Part of a small language model's weights.
Size: 9 layers, width 256, vocabulary 2048, 6.97M parameters.
Architecture: LayerNorm before each block, learned positions, biases, tied embeddings.
Each number is 128 + 32 x the weight over its row's rms, rounded and kept within 0 to 255. Layers, rows and columns count from 0. Numbers have three digits each. The size before them is the row's rms in percent of the matrix's.

# layer 6 MLP up, 1024x256, rms 0.059, rows 265-478, columns 0-63
099:150147123138146116071121144125130077156081075151050118065084096141092176089097139122174148149095167052165137126184181124106180112123167109098164107120105160165154143122141218114137076115098097
102:116121159136201096148110111079114141152126104114179089191116113123088184132089146133102181154090090149138112075139128089095152089092121142135088128128100159210143112114109155156119094078074175
110:106103096109130079140070200172165157143090099129141144129157092131143165091079099188169168136093086099110149105157133145165099122110165133206153099096078134136081032135138195177194128131167149
099:085084089097130145182159147144132079148122113125084052197102108108147130140165126119139155151114160120161160093048116133156134155118122137132116078148137118156114140109197116120114091149123194
107:101110095078148079108091143084132142128148078100112163165167197110153136129083109186159155196129162130122125132119077162118065124098114173122165083141157144198138139100140119135144121153130124
095:114073133107140152110203199160119096145114179127120143112098161170146100147099110138151122133044131107126148070101091103136128163125096120090122117135142097142165169104170115111095147090084124
099:123123128162142102101149097145068162145110116140116093144089124140166138138142096156085106104051137140135213129112113095112086111151187137077188114095147135139179129097057140114111173129148086
098:137112142104197141161161116105147162156192154166148121128132136105159130093147133085150166139162082084150082067097103152090117084108105158110109128179143093166176176093153144145085103100177109
091:107143128060129109090151167122146155184185128093185133098099130094154152154164103148083070172112160164135088105178111077090142111087069116162166155151149191173087147124061097104096132113159093
100:152133136098122151145113084190114108133076088117135174158119177164121153167120152135106094121107067167156061103105124138177147136113088198153084101060087149139123186137119087097180133163127148
095:117098128139190158146079151131172175135128110135055116050102152142113113098118123110154160130157096078142141088149117140170091128104169144064102182102125082141094128098117147109138084104166185
094:088124138160158104107080089110077079094155108078134106134175052128142137231104065122124112107106118107116145140123147157135124082133120099147167138074121123117155135200143117136139164130127122
097:110132116096074175176150152167113079105140144142065112132138140143091140154149110184107198122095086145079115135086153113122172118097069117141086105142089160165120138087114148144110145121173197
090:097116069092057187178184174094115118131138121113162140124073178108177128176116160116102092170087109131143133065147142140135160174127080118138133128112147132109072132097093145097096135087112154
108:071123122164138115128102131074123053140096103114120108155122094163110091151158118114176120091143146102129067111102140117096088143158077148110174159127145100181154102124126156119081180111128160
108:093122105170135164110134120096169094150095153092146113070141135087108108160123128146163125115170120132152144088171167123126172137061126183091106092162140095123127184122140162112073185124118125
087:134078081125111070142131102108183128139130124109049108119091123123148168108151152141080140131124109151082096129156147184187096142162130140146197200129097154120176170137101088151111134087117085
102:083136156126122101203101146061128121135185147187114150140155132112110104161083121078081137121136179090203130115168129123126159185059101178113158135122133138093143168079114155085159125050100126
103:117131169119085116100196156057138108103136081159115120121076137167159109121125088133137179153158099126159180118130146170139113119126072073065104101165155105140183142165184154095167111146089163
099:109145152140118100087152097159124114117149115085068135182193172137121150125086120141206105192085170160144122134108102096119181163149155150130125146095137133113159119127110119150204115121211100
105:100138093120161151152164181119170136179146118120153151142108129135098180061097103110127125160119044146143100115231131132152153131106138073149154138059159126121169135080166130126128082106130140
103:081150160138152121111146105135125142149077146132118117160125141082127086149113180167074161134152095113126119131065150119114116098072083169144107115187150176204105104126149106135127116162148135
099:128058112160105082174094133199162071111207151067147168149113097107129134092144130104143135148113151150131166152064087167179124155129130170122172131107115097145101084112162144160135140163178131
105:109113146124156130123107126119132130112083157108139108147140113199092154124104136110184109116087152143168122179106140121154128119114120117152159107162148143152148083153077099143169221165202121
096:143161151120152022105128184132094051149107150156095099172140115162200069076138137126158171169150083100103162133135115154159151165088141140108135128126129163149159112151132113160120118081130124
106:150098124148119115160123201161073163138130103054134118094127137062094146097111104130133076124112156111101109087105185152160136133115067172128092142120137103130107096169168106130178156064119152
100:164137097138053184116108092141137126131115125156154060115155146105180160111136107102136121076140062117154106123104165109201106139122135124164110161193162074068162153181119128061183168129123135
100:165184123108143093107109148129085093154083084115157135091199099120159075126102103142171172116102131108120132132077188146130071144156126098123145158109133064187139157145152170152155162114091133
096:137156104079110122204108156103052162108110138147063134137074098094122076090120129157137121176128135158161105066205156155069058110190075148076108153174131142188135107109149160114115175150145154
096:130127167104119168168112084121088170125149120125103130104145125091135116144087127176149100142161150145186130132164098153161134177131083165116139125046166147193114185129123122150167087089123132
107:151117163151100163119159113130185183132150094108099076081130093182105144170155057122096139048143056099141073153090145109082163158131151137150101122144137120141150168093149116132143076170133108
104:110084164132123161093140124096098152137152140153173079129198152141164098144155104089128129121137080092106147083120130156215107101140141150079104140129084115120146085147117118101196123104109160
094:163114115134104072118161118165151148154137141149091075114094127109119145118116121144111113135113181090165157103125136085133101116116153127106169125142148155165101137174133135108172104142097116
088:190079144118124103158113090117142118116168157166124112107143142128140153190099124045106102127163116117106211129115121129136112130142116098179107180078099153122147146171167161152157130153179096
108:112134174087128146137117075103148132166165142115085077113075107111124174131135143119196182158147120129090149110148160143189153104128109105032118066165073092172159144148146135074101116126106143
102:151159131122107093133158062118095043154136140076155089131060097182125062124168084144099118127161103126100127139097138118130113141151112200057120162106074133124164132137160125100152157149133078
103:122199122075130089135067096094058173182143158155146141126144153093126138132097129132208105100164149150153111095179119154124098170097135098122121142113142129124082147125101135124160133112122165
103:145129111167100220138131118105092058161085104059148131134175082121140157173092143106119123055102138154131160118125112133125125139098108109082108120128111150107120094149138169126157111120116194
111:099158202130208122066148142133119132138153105109066123134173113144106131134136163087114076113139089100104131130133109119131080161121138155141094149096088143167095112145121174088112127114071145
101:102146055163149100134132073152135152122062153127123166170173150113154147129106114178136112077147141100142127156158178088173122146069158121025136147140156159098185129137141095106146084070143130
091:100118131190129192149121172178144101123102152141100109109155122159092142149122147117178136148143054134134147129147156097098223127124139107081094143110124193161190154128201104101127102171134186
090:090048115126200121114083134098068149141096148105160129086031102105103185174118102176133165169187131158160152172107161121153116126072097171164113163115157096200097139190085102078140124113159125
097:143105072106126108073151155133176206103113132078118103091116134108108123143109188150123112166105100136096106048115150170144082073096144179116126134130141130127135137140196109112116141095140079
101:129090096073158202132140146162179188131072105083104177178052180116164092136056060074131112092094110140131142180181197102062160138162118067041140186132035064117130147155146139119122101151131136
093:128150120063180125136124099108116174167070093147150131140107071122161128120139066176127160041109164073111105127115097192101125171190188142118071141091127131125137145121150069124101130206171100
102:125133146164211128092106164149157154120110087102129122141148159108135095088142154104177085170108075106190176145122138153059098112111088110124129097066157107044106094176125147094125180158136108
101:117101115119175095127160091181149113134125106086135108114090128108124124181102217102146104163139107062179137121029117107134102147132104148102124091096091150119175116201132136098122115168100116
104:106140115128124129111103162122138126127146092054177124138101071166106118088120153144121155104087155135079126152128097099182153142119093155098105097111115100166108119097112092163087098086120206
095:138142090186100139113146193132126116130136142104120112133120143133128142076137096090140088146102068153126108106181121150078131136096116106056120161132097147141130106148138116083124195125107137
094:126138132041134135102132087160117118175144137119128104111115106117102135056155156174097141110103116095152116111123153101115080117126103160106096085158145145094155102106111167118100130127149093
078:076060107152134105173117121104056142165108113097145133123115103103127112139136120153186127113123138178112132182132071138103071129058138118124137131128146107164101151146105122161141130091154108
101:123086116184126129134086129131096076152119175099096138099150094082125183116145096165101125132117071102176112147151074159138125146148056174143083146124156172161090121131170155118149154104069098
093:088171147083116100142119139140087114114134155097133145141072135139105136144171144139168131168159139139129154165111086179114144100145102155086125094120049096100163163152123124093094154129118136
099:107079161121153141117138098076123112148071169112141106110091097083127120147116131156177091103133174081132112159100093170148139162129094123143108155129124121199149104074093125102122099132021092
105:070094150138130126110127112154166173174111089099151110165130161179157110115152132097161107120079076142110116141121127168109107123124139201168153106182085120131163109216139190147183165137156181
108:188165131091134141074110126139112114133138160130092128141099134168093151190083165140134115110079137175148172142102132159130096097117090118094095196121088091143064138129076126102172152089162127
093:203073069138092123093146191149117128149156143145134131102084175138138124137134098162154061120073189163132136071145091089130056163188140088121166162090086117145123127131112132110093139154061187
095:103164124133122173107088067153109116143133096105083109125074156062129182142059143105164096139116144142156110107108167148126113138119167088078183080092145129163115104138092185100105112149114119
104:159118164106112078065103121164072094141169053125124065051157133152098107104137165063108123190085064118153158116119104085189140119135078098122071115083099119184187129080144102101134128088200157
108:069126163107109105145138162078136188110142139085085139133137160055136071102172144129130111146103145176144134157099128150053135138134094097187091153145105224079166079127120135099116113134117113
088:071073106156162119163112166112096097183108051150129164143137104120150132130095105142139120093122087125104121105065131162078185102141100086077123110110158086162151145101134133185105138127119152
095:113071111101104033134109155153109170148137139079133081126136086174149149162151106157137123101077179067163153154096104128169152129094111164124062158143072092157132132115134095074178108164108119
090:182180128153114137118105135073131181120120125107123140054143087143115109158175081181144143154145100179159047073151163144147115152076137153176120165132164198075110181119099181123119122111069108
102:148178130177137144137117122136113123112183120102104128128148136101123128162116130130181146167089067181084138035174154077146100121160137127115203093057136155101130155204101210166092141128111133
105:104131160235091165114148088159106150149119176121111098121069125136084133127136116101137151088134109127163149109145159081109094145085148117170162149078150152152128138187113179126096131116121099
095:090153073132156121145130125105119071154142126145142155165135082138155172134104116154178138108115116092139025090124133105118145139148099169152152090130138172150185147127160085111120152127074116
095:090090158090179106118145036160074064143181153103133138107113082129163119109147101135126110117100075168128155174130153186112160084152108134189091109106131136160147170074112145194108176086124150
100:109118140142141166132141109107161103118115094129079160100102069073129137123096085098170104087051117153113106124150130118170051100145174149132171152051091114150180143098103144125141119134141162
106:153134091141088187139156169146154083159116115172171105154085120132146080120147111113099099191062135104145142111142128189106145113162130122118148107119126100173117095109134145158071117139149212
112:164152114105113096137147120119156155172100122091129141083134105090146132166093115139118113155119201140128084108111072126169083127154151074088054102145144138130109133143136104123094201107151132
101:116133107157174141128163141162131153096133187138181130158080097150083121080171105128192152081142150138121190054086157162098091097172104147081158158079126131145065080129140133131177114149194111
100:098134126127127122134096079192121087115114175094144113104089095123116149143087150122089117119111163111141112208099226117097073114105107116075136157111089177122120164112120136103129091107107068
104:140115061147073160079181111099083100133143177158157087061099096136150159124150115133183156110085158167095174103098155158125123190153102118142136141152038203100098134169179147118087125125177132
103:105111147083138120119117140145081082171146086164081146124104118161153102128176124116138096151120124190157058121139124060196102161127120162091127105163095129161146163130162157096191138092118129
104:128070134177162150111131158122119115152101144090178165141130123118186153119114119142048159192144123122105135107108089132120103140101102133131129107135180105117149080140139169066109143133111068
105:109114170101136134187139143133081142128114110138117087139120134098067089151136118183059138092190112130142112134101162172172093164123170114137133140084119087086135156130120140115144137115080110
107:127113116165159117127081139184098121142126120107142085133163149128130113113204120109240140107118211096106161121155105103101116174155153103137128173124069153076140162133090155131119104064103156
106:076098132101135078114110110146193141169107111100109118070121123107186118103149109117132132114139091166078128115102088163111124146114101106133146157140168123160153138122142066113161196156148130
108:092145092153179121150163140138137126174146131164080147115130046093163152096149145173169138129143097073118096079108152108124119109076098119129093149102122140190112137073143132109143183141162136
100:127166102082153045069132075190158132161146163096136092179122126134148055118143156171142125103128090132147094092099147096133122170063098192152138149093129142158194179136139076130107192082111096
101:078160124070121128069142160117127189137119127054149097105137092159113175124120101090128128118157107050127102182181075122117112085106191149104109130149099090197120108142172094128073163134109199
105:148129139133139094099161143147156130222193135156162070149140063118157106094116171052131090156132136147047117160147139169064099168193128174118148137135103121137186110125143120102053094134144146
105:065094122123099123114140148056125105146104145134116140114181107076128128094129088131127081118120048170145128106144161151073106137086082070148195164102089112142158137142124135091102126126130144
094:184144138130143169098163146161150109121142108158061084150151132091110188105132164179173112091139116168160139086102107136158174152103158149124127161101122114139098165121125134115107092190110116
078:095148106131129090108131117128096164161156166028118151161069202137112142149124110129121203080111174171146081184168126110119127118100069118111155067073161096136138123184177150142123145174117093
098:112077123119194171129165099147173136101104170109102156116155134125162108179159185142137195119121185089176089182108136134106149160135175100182139185158157106098135118101156130086088141147104120
098:104144097090135147114096172105152111126117118111140129084107085092117243191132104123180088174148129152171162112078129155160136130122142123130090127090139053128153144123137158109107143075115142
105:162140068121154111082066164167120183164168126154141107151114144144194094091127192106062136114101132098129132093137183164112092138161134115138145057102165143132125219128207112102105165124143178
100:088147125163128074121164138118080127036121112084146181090134128120159144053127129143171161084114128138125092117147123114173102148138171067164144129142106097122152118130062128088143163131094177
102:142132129079149176157113094116151085156151108133084109108111172125135187139210154113174157121091147142118161065124185167087144147143063113175128141096142139143098146124105061151137135164158123
094:174153110105162180134159078144178124137154105125111083082138137126154136086076134091179115175115123151114168163079152125104116148152159171159098207097101185084138155091113133166118105104111145
100:125187140081129090096123190193126168134100166118105188158150142140094154137069161083137126127085127100210118166125173166096128123137122103096130154134137082123128104097169099096120176111131124
098:069165125135084178121138123124061115100139217122096093105174177134129094105137125071119138152092156099149146141188137113123123132108148160102090205088135144134098183123107199074073111164169143
103:069115189091106133154071151170085183083101104115148090106109156105112173151166050152117084100140164095135166134095151134136108079148168101180165084134097058171168147167118152167133093051035121
103:077103161098040141089139175151073112131146058109101080147142143082095164174105128084146116123104173067215164093113118179158103074084052074125124144153104157145146220163163081087086189122128105
106:149114111122118079067065117106153123144070147146139155199098120086192152096161182090157111143116105144157158105075241094101103136067108101135092175103162162105084196196129157105064130100098087
101:103083128105113173002142113113124140127069164103136084082102131165133153138136149153142161163128137122150085061163130129177103129142170145128209133090127134102100087151106158144070083072108073
089:145166114154111081062144136121180099163099189108174119135066111141091151136108151139124065187110111109124129147111125107114142104123087106090118121151123132136157087121171132073114093107112103
108:144131085119163080141115165090167149170101058108138139204163157124173110062115122127127114159099119088117157154119159063089102080123095111104173105095106172154110152155083149196129103134068157
096:096101137161075096106136087158120072102084077130144115171082104139132126103139078113097109132056209128088125161139133132033150085132141190098061167121143076149111109173156094108158164122149138
107:155103066138177134118108109121083149156085078140113116124153095145123186114065158110183068088116143111139142096111097172162101089116140159072065121100140153093114132098105094118138163151151118
094:154132121065126108172157095050119117133097121108184105153087081092136129132065142171130086100120096120111116103130093080100135071080123214038074149132091125098119106159133170149144085142128137
110:128101177150153106086132135150131134151126154070123067165153121063128109132155106194109164147147078230134151155123145153111105138148135171089127100108142087094127184134127127138116148132124096
103:108027105108110098143065117156158094110110048111097092121137098166148145141124103154169115133114119083157128137156079129107090179133134117130130174165091102134171132142088117110115098123056152
105:119106077141106113079193113196096159112098136166161110123116079145175127118117118079146172079143079082148077111152119114031103079191102171088135125192132109190111160114143114116142142122112128
098:155177101153070145127084099143139111156080056144107117143141087111098155186105174074143110134166137111137128121181084085124213113094063150109098187101074061157140151120173072083080179139108114
097:149159134134146142065120148123147098159092125118088094127156090129111105059163123065151086105124083145156086060161131141169173129128120145066195117151124133069127091107093100153106196101060179
103:108151110183134128107070169194105125156164075146140158137138105102163175171151166063160137088058066121124137048063136110162121123147122130140130167142102121168147128083154144137142131124112144
108:131126137194121125127139144161117082144178124050112174102195135088177138165079189136173159133116147118143079135165109146070153097083154156097110121103085096121159163115092153165100122105131128
095:135098143088156124028075138081133123120058105147116075061117152118137099111153140178192177090164117128125153114115182142086111069046106134114087163147125084131148092113145120140126085149138076
100:145147136091092149106060164155112080161129123161133099134137096140119131158135040115103108109131152108111048135110132085084122105151138160121111144123135126132109204117207089120090088113167103
101:148151107169100113120225103125128125101096168151155096107101115106148160117078151171065143184119123069120151098113126094160129069107155143125184128124109198144118093136109117177153103052155159
102:192102096117121090137135147190136061101127167116175122125145151151097151110148071112129121087070153097086105139129044099111171186097192132141134165179162094175132101145137152172090100171047105
098:116081119142129150148105099127106125159123121144085132153127164171161136182083150172124106147065135133164118176159191132143165087081117091146138160093135129147120140097145167119125158132162091
088:042103063125175143169136077132180100174140125085151138182146106133167145187129064120153149144107155149156098203113065111135108186093105108177092114139134123140150129062117127164147047154112130
102:107133173130092068150111109161091106030114103150139076141118101181096102162143147126144108077151106154083200092154124131076126142136128126194093132143127165180136155158164127083176076102125115
107:096104153092125089145143104139134141121138128079113067094146139069133110157112147129113113144112126149130152105163135137097110088078103077119121139157091130160184167154183070154118155068092087
104:116163119124163121145153117103115095102162114078048078161167103096133101099158074102111156099152128123145118175096122104189103166087176107162158094173138137093130119165196127120156136089126093
073:093083182096139093114081163132097124139065154148137187110104152113159143118096121111124159090116095103173125116152146116131073136111108124187170101137154084066127093127116177141104123180131133
095:103122139131163141050084098116188154123091123063141093150134121156129181120156113127160152176099118096134152123103074083086085078145098092163135159100190137129135144162100112059148148122113115
110:072168088115112178117093146121100118058146085136131162117085159165080109083144086146112081115123123168108089142102125148154120142099088136067119161130136139118112115118116146166143127121085109
106:145155135104120095073152074124140199139143159115122130140108104121120128118148091204178111095086080125143149173131101097138104132144106130116129197091107139105149112203088122131078107134119112
092:101101103108121105148129122146094150122150175143187149162107148159165126093146143123199136116198116155049160128112127137142193072111107132135110178097125109112147123175132169081109198144218106
104:126087144124099114091128087090134113120132169155057106108147153147145111096120169138175149137110119171140159106101169120119151133133145167139066193110111115146135144077086190120084162180118150
117:145088182103154097088092162163140106122094121109084113081151178112148075199130180172156121160074122146115104126135075137132169130115087133084127198114130153168100145145163144070144140068068100
078:112112104151160138152135075127149095148128108091129092136156146101127156077121106131108172107112089136139117138088081114120124119137173113152070121154191130201078217131111081100115087097107100
102:170073137092114097081105122155134094162058130129074157094158085098100112073131168132119105164175104173129086096166164175110052109143131122141143205128138128106124155129132097161145140132105142
087:078144133170123154129159147126148110157063141167098048191178118160112147134127093147102084168124113198160186156178111124106143107119084059148087144092115108115103114107126112097134191140080177
100:099089151107084166069144146154150107159137144151150126134126119133168120119140156167155113080150113104141149109123139143139112167193081149092118204125130187167126102077095090124189125116122165
108:135130087134114136152054116157200132147092106135126129217129133126096084140130161098118152141086101125132156159102118089173094142167103147080175132105111171161133067113148103098115168136166132
087:114146130145167126143153168182157088134074148146115107101119122156200099105096060165133127138106057078191147142089130142139091156116081125114127115125129098075127131119151092086175151107140148
106:113112100141085146105146103149158178141108153067078125152110189122133139096157095127170146146124125092084144113135134116120095145163137166083182149094084119139165088135128120109136136125124125
100:130174161104165091107143125078092101144153178080113123125095126100141162070091164145123101137126141116090125113083127095112134125155098145095140097100151162167163133134143139113137107214110128
106:177096139106082155148093120174166140133148119136154144140104113068165084185158116207176141112128128146061134105128147122122068152104149121138140176173145105172170163122139124054143179114118137
091:103093130165041148099139117112111070143136127117142109141131158106140138140146151105113168140135122090157190113152141151168109094144131103151180110153102153189132126067152123133074197112119155
097:080078079137156143153069135152081143145156121035116109096110133112127114152097145131112112140060195123141161116171135094133153125064124131156137152188153147167160137129123151099093133160146122
106:079104127101137173192119072167086152133186082064154175129164145095120137150153107118152164172139159135107113136151134185143118143153173166137156082117130130154181118142178137157151164127085092
098:114160132113126123129144130167092120162108125107082110204120073133148069137097158143142192124139112085096097183101160130130113145145119118148164100112120121098136139124095193068152153111193151
101:092117124133094145117143156103177143168109108130068106172084140151092106152134113125128119171154102147198141127105162106125088072164105154107139142092141125104192126124131091098151171059127137
099:134166129112137088113150170155094075090068131093161189016155167087081112127079154088113118133118162150091146053101116169136078130155116140157192188137120083131175162115106113098100168137170113
104:132164072123132127120124143140082172109124097090139115118089071170163165131159078148073099109161159106133112171104092166153115117197163131136120055123135123081255103091152142155152109175127106
082:128085114122087060103104135164131121183164120155098156159107115102128153126137182163162133106109076094092092084063116128095148095128102116126164138133142107166100137102110144125100150120116130
105:105112099138107134093138080107111138114159080102104079160129078104182155071112182169099113142100150039165100119156151166156119108178140113104081125171069110139118153123113135135147120139075080
102:109158110094116136104161069168172134134143170168105133058166085101176118127049087158118135129156140186112104092131120202167090088147128116154163117100126134161157144175107143131151120067159146
103:154115144103141109137137141134113134144117137099145119102076106124178139108137110088096112110086160155152140084149164110151051107093066110106139141135123171154097156086202201082163122174167213
098:137143133102128166114102179089137159204031095122149125092121165159058152151121092179067146089148085100113125079082127131211163132142137122105162117125108070087135091153130186147153181054106128
106:121093127119117118160113120159080129159175186155116117068134167084109092100168140085061166153063147134134118127152112121120145163090121095135069149126156151100137118112128108157084113065124152
112:149089128100164075101118110134179111136148066125105090114148105048088082138088156157150143090079111127074124179105103176180108071169092162103069128135092106133117136106102129121115149080149111
095:106218094146154162135147178166112072112126138160145156104160148165131143085180087075161098073091119131174172154156149111124178105042105140172113140081097148101152123132135110138127147115172155
106:141083189177162184062119119154057156110118127177149142146094137075171113124112122123080158138121128125138068155145131161070112120084113169091137109135140126207146114150084115089178146102042081
101:132136078099140191103179094126143133164111101153119187108097129081111143108103144167185104099164124153142151099135142155080144157102124133094173141098153112084141134109099106119110151081099183
098:151141140082117129109140095143138102170110095180119165158064098120139114068126097160139112137049133126143125184115127134112119211140106157135128178088096133092073099133093141045133147073170120
099:126115157143131144107143130147087126147079134126166083134088145093156152138076093025159118147114161173138155126148135158100131108059139130156154135143095154114101171125166110101136190112145100
108:115124127172088095170124127153172147101124125117120096098099145167130161127115158099123173144154099126139130182164148138136132162159104100112103116089127178199192099104151162111072132115068159
104:107146170113130090180151134108121063145111111117106112134158133190141162176068095038115107151129120114134140094173166100128082103137155096121113213122128173138173123132151087124143128131134116
099:113174103134151133123137121157085104169151109122141092139158068111147168124099173122117124146116061132107097121149158119150124146161111145117147181140080139118167161154170117143140110107145154
103:146084133095165097107129166165118155152167110142060130187139128147123167079116131105094103134121136109181143129161037083115124149108166119125132136121168145101084154139096132126119108128097109
090:207146117143168086131137156202086088136098100122179134113147103116121157145147114147183128155160142046132096143150085105139156153161117100107095112121175110143131135060099100135133169074109075
097:083108132143162135124093141164122182162147125099123167128087077109036126133122157113131118156140085093148159103110129163157096141093087127144139185116130066154109189138124113111114159121150135
112:141108077071193208131126088147146174143123129148083124179103105111132071093175110089178116144149131218122136085131125119182118148109090128146151124115080118129116162145157145132096151148191132
101:091117139148156108153115165099085136145105106112144106117175085113205154073117093142089110172148118109156151090169161140089077136182211071119124137182170182161111096111123149141138100086110134
104:162140104112153144162158156123113145172089173134102112075125099097131147158143119115103125188099190130214161094090105132186120148136164118136149086120141101175137130156173180160096130136124172
099:118129156070145115085161115074156152176060116129174167134138130149095131194102118071109135085168099122131085155092145116142139140147105131057103094157177126181136106140081143142181140138178117
094:151180147114067117156139181119059154144149149142153118116081127123075126098167166148079143148144094146197137095171123170128136093112063197086062178156128122158095114155149183096100185160153122
104:111115134196109128168080126223179082100091156119072091099092144185139121109043087132127129092109201164140172137088140177153163127114076130089141082139088156147147112182145106159118134131111108
102:079038048123156114114107115155100108145175097150141107140132158071133171101121189163061076143115155146131109120132095122170166119096125178163118167100101115163121160081145138116129164174083130
108:141161124087080037075104108063121160086151153109140087147147184091151119125114113107075135135078062103116166171129097082070102087116124115093168153084147121181155147082162112108116077096163114
096:096129114075131113119083151187144153097127111153135129060077103151123163062157200142093081164146126091131132165182113122192155095131164179090134128130121133148154121059109163154143086129131118
091:106136128170157175128093144087184091102132101140175118121122077136191113155074098108149166115108163109076105149156064113150153129092139144157077116131144167191156146129140126114075104085118134
101:116148146137113073160114030157146145119119121094102091101128185134133102128178115054125123099156041108143120107085121146126108146125081151130208176129092124127184146143101088074095123153172126
093:159126201092089118111106122134142112158133111145126118098099147085154114167139092116139204090175113157180087088133097153112119159174143143124121111149133087119137162082205099118125171123142181
102:185155155153101118104145125159148133134123150103129139133146125151123189167123118160173095085166122177104105102150081137138153168182128141121146138206129101057091149125130162101124137063141140
094:137135106146092163137079133171186196059108140139126168074111088149106137149174092115164163095144104097147107134125177157122073117131078167119124114082160100183143156135161087142151124073169151
099:122081137074148087124128115185148122114058173069171093099122096090203144143121126115084155148136150105155130104139163163119175122162113135132176117074062102131125101179069086117125097085110105
109:110115094107177117164094181132134121154113100113142099094147093080165119149115147139130126137144110105118118136144066107145144188089070145112130152138098108123191144118118139163167085091143116
107:140067096138142119109184201114127091124141121117084089170063166109045110114135154169106146095096134100129109135146124108131105155124105122131125149120166118110203116127130173153096195097090105
105:124116236117120138108062219187119153153083173125141088104111137110092130161132119141116133157045136077201155086154123153164132166153128161101152088103147151154076167123154105125106108132092162
104:142143163138169102085141145154128124120124165122177204065151091124101129159167090141108144087065050166121190094095171151133093087159115079142119153125214103112131114069122098133117127113133084
099:068170114115108105079101175152125092110133156118104147161135177100064123078075128088136175119110136153127095101122035088056095136116113081143145102132103091089123140185158117172154106104125117
096:121098145143093180087135189159102154104116131136065100129154138094135169127116130085120162148204147198118182123061129162133126127101143095131134144157116125158129159123184175177173213101134132
102:133116081182071161111076119131140105156090156078121135055144082152151089134172113156204101113078074126096141160121119111158115136151084140084120173163115162159147107103153078110134143136156089
100:148140156099142114128172170172175141165107106106154094151158154152132092099133116142130101164138090113145121112087141109135116114083165135166184120189129082137146088083183124166112137083147145
099:155051122119153161100110128144125056137099125146083119163110146097118114138086159146155063146108098120110130043101199182121090148146074092140091174092107093099073144098139167125141198140078097
102:152125139123149100098174113100111054151154134165094106169119063136132143133156140124139171219164124150211153135129093111084139127103167184130150112115063078158134095141112158124168110141150099
087:173135130139119154189128156159086085120136213086135128159093078092081154186111117053141206142106149195145127189177134108109184158078161143171125165176146110166109137117169164126110116154103151
101:120115149182101113136083212128114139128122072122108140100109161159125109110145094203140161110099163162078149119136087114146162156127139113091084107139124125135122116093127079139197140167151103
099:125132121148123148146101070153139092168110058179047105159071167091142156093121113144166113147076100127156126097171124142203114171040121121095157151158120180113134157097181118067120101161097175
108:104076054076091147073070183109120141086089150149111121103129106131148137173070070122122087084124156118107150142101061140139141115128084137158123127127118094101187138137133135133097172085129070
115:142158138137113182113162132190184151153132125142110173128048100121128119104189100167107212129173117126127126157132153082168121142134073127126115184084091133123115113055135117145084176099110105
094:126164181136129095136114131119130143119132118098138101109149140106124147174040119125164195096141151140135150094077127175084156191091071167166083175120153111168129119086121171095093101117167109
103:136149105125253098111089155134031152163164126129121142053071134153110157076107138144169143173086124102147139099167168095130102064107112119175116138109170126149142121127113163096127120136158109
100:140112083110120094152180112172151080166153166102101123147151080081132153051194108141165100130135114109154176141122118197192093102110122116145121151156156180139097110093146059116111115172070126
105:116161142098156148152112021210110073139152173118104092079108160156107154076160097095126153059132088127096137100133138144134126142134135087109156139128140141174130165160075128141123147131091107
093:086150077119117161119142138146084096167124141131159119151113193107114090101153099105119103114131079121135076119103130111207071155125114072087131105137103153151145113174176113122114136050135094
090:072121169191147128109108100195131104090135128105093113164110124092116094118111141127161135097202117180125126144058160139123152068157114106119097172115109130137099100149166138130144151123164149
102:099146130112197098152091114129100091148122148093148152162140173093088139146102149108176139092176109114168159100151118125064107139136160148117170124142154122169116115085169095101177120077121152
108:129097115088142120151118143156151122140103138146145084110124084148121080086135120112103172162071148110131166160102158163115074204168174151182116071103159137144080114068087151143101092128083103
105:107071064137043152143119115102144136166160121107147109133176139128110143105150144093064122140111116146166140010085137109084147194098103157109137117106082051072108147131141072124133146086151141
100:094089159155107204130185127099112122177108155060168121118133089081129096132126124132099125073148131134165125155124163171144120150158126153106104158126162131102144170147116115104066170110097057
084:091169138114096141089126131127104110146107200095089100131140112088120135116146152150117037124095171158109107168152159132162161144107099089141116132156110136090127140143110166108136138079096066
106:141097150107146113133155117138115204166159092106117154077185118122113160179140125177135140099118134118133133171057112101124076104062181143126153074132127141193144127093117090085121124189094139
096:145082130107075112145123133161147157153150177140138154157135158140126129106117133136126138186093152157162127131117110106132094174120129122150093107110203108175168121119153135085138121122072154
103:127115131091083119141082132118089112140100104164146099086116133208159161153141069135134111129094062124160089154154094089071167159087145178129172163088111172116093142149083132158162133106134149
110:079111149061063122175105172160079174172104043099175071107141128104138087124142109097120106137157104102161069139119149155144204165129122102096200149109108116170150085103050133131125073132164141
095:105097111143153123151141100144113149132086155125159161082159173052177092094129162066134159109143104137080111133114110160130138136183128086166177181117167111119133125148118088118168164138151139
097:122112134134154162116132126093092152135182188076155091136128140119153178166117157117100108088113108126140101139165079124096172132151106148102175140250187133150131124055140084133223076137091142
092:102116099110090112104136117137096091142107120141114125135150146086140183094130137163117102131084106087136142181109161109138128158115116191115096097087123173137118144061109090174105079171092161
112:113105093089130136112162148094120095138058125100170146151126062179068068093089126095081123089060124099103149129121139141106087150147144164094078134127092078096115147139118066078153132086130163
103:096117115163117054159097090104185169147103172131126118094098116141170122170069129102140148107161102089133163102078091128108089144145142136128136137124148114168093126097129151135064151105111219
101:125147077117097160090155216102177081113109140128110170065109101137158119126129124146079155089115156133115106093140158121121177096135063100127124134115162107153113106090153147133082108132132137
117:105138093148168154133100162148174120140074109116109137155174106107149117119080093121176072110064111095101126146085127135111154143158145157168182118106078191060171116110146140082131176076159147
102:067195153110108149140131105157093140130113152079207129086142098140124134115152077117141121086151078110096175101182160103114137143060136171132167154143091105152157124122155180106169098130121183
096:116123082109164122100123132105156091098129132068114214164107132116072115095119122126137118128100125129133102115114137160038096160148076095122146174183091088169122134145131102184163137108178144
106:142113110148159078073148156159110072092150109110132183176093145184105066165146167117162162127084037112175177153121131082120163107127068124179205172119095147143204115098142133122180134076132121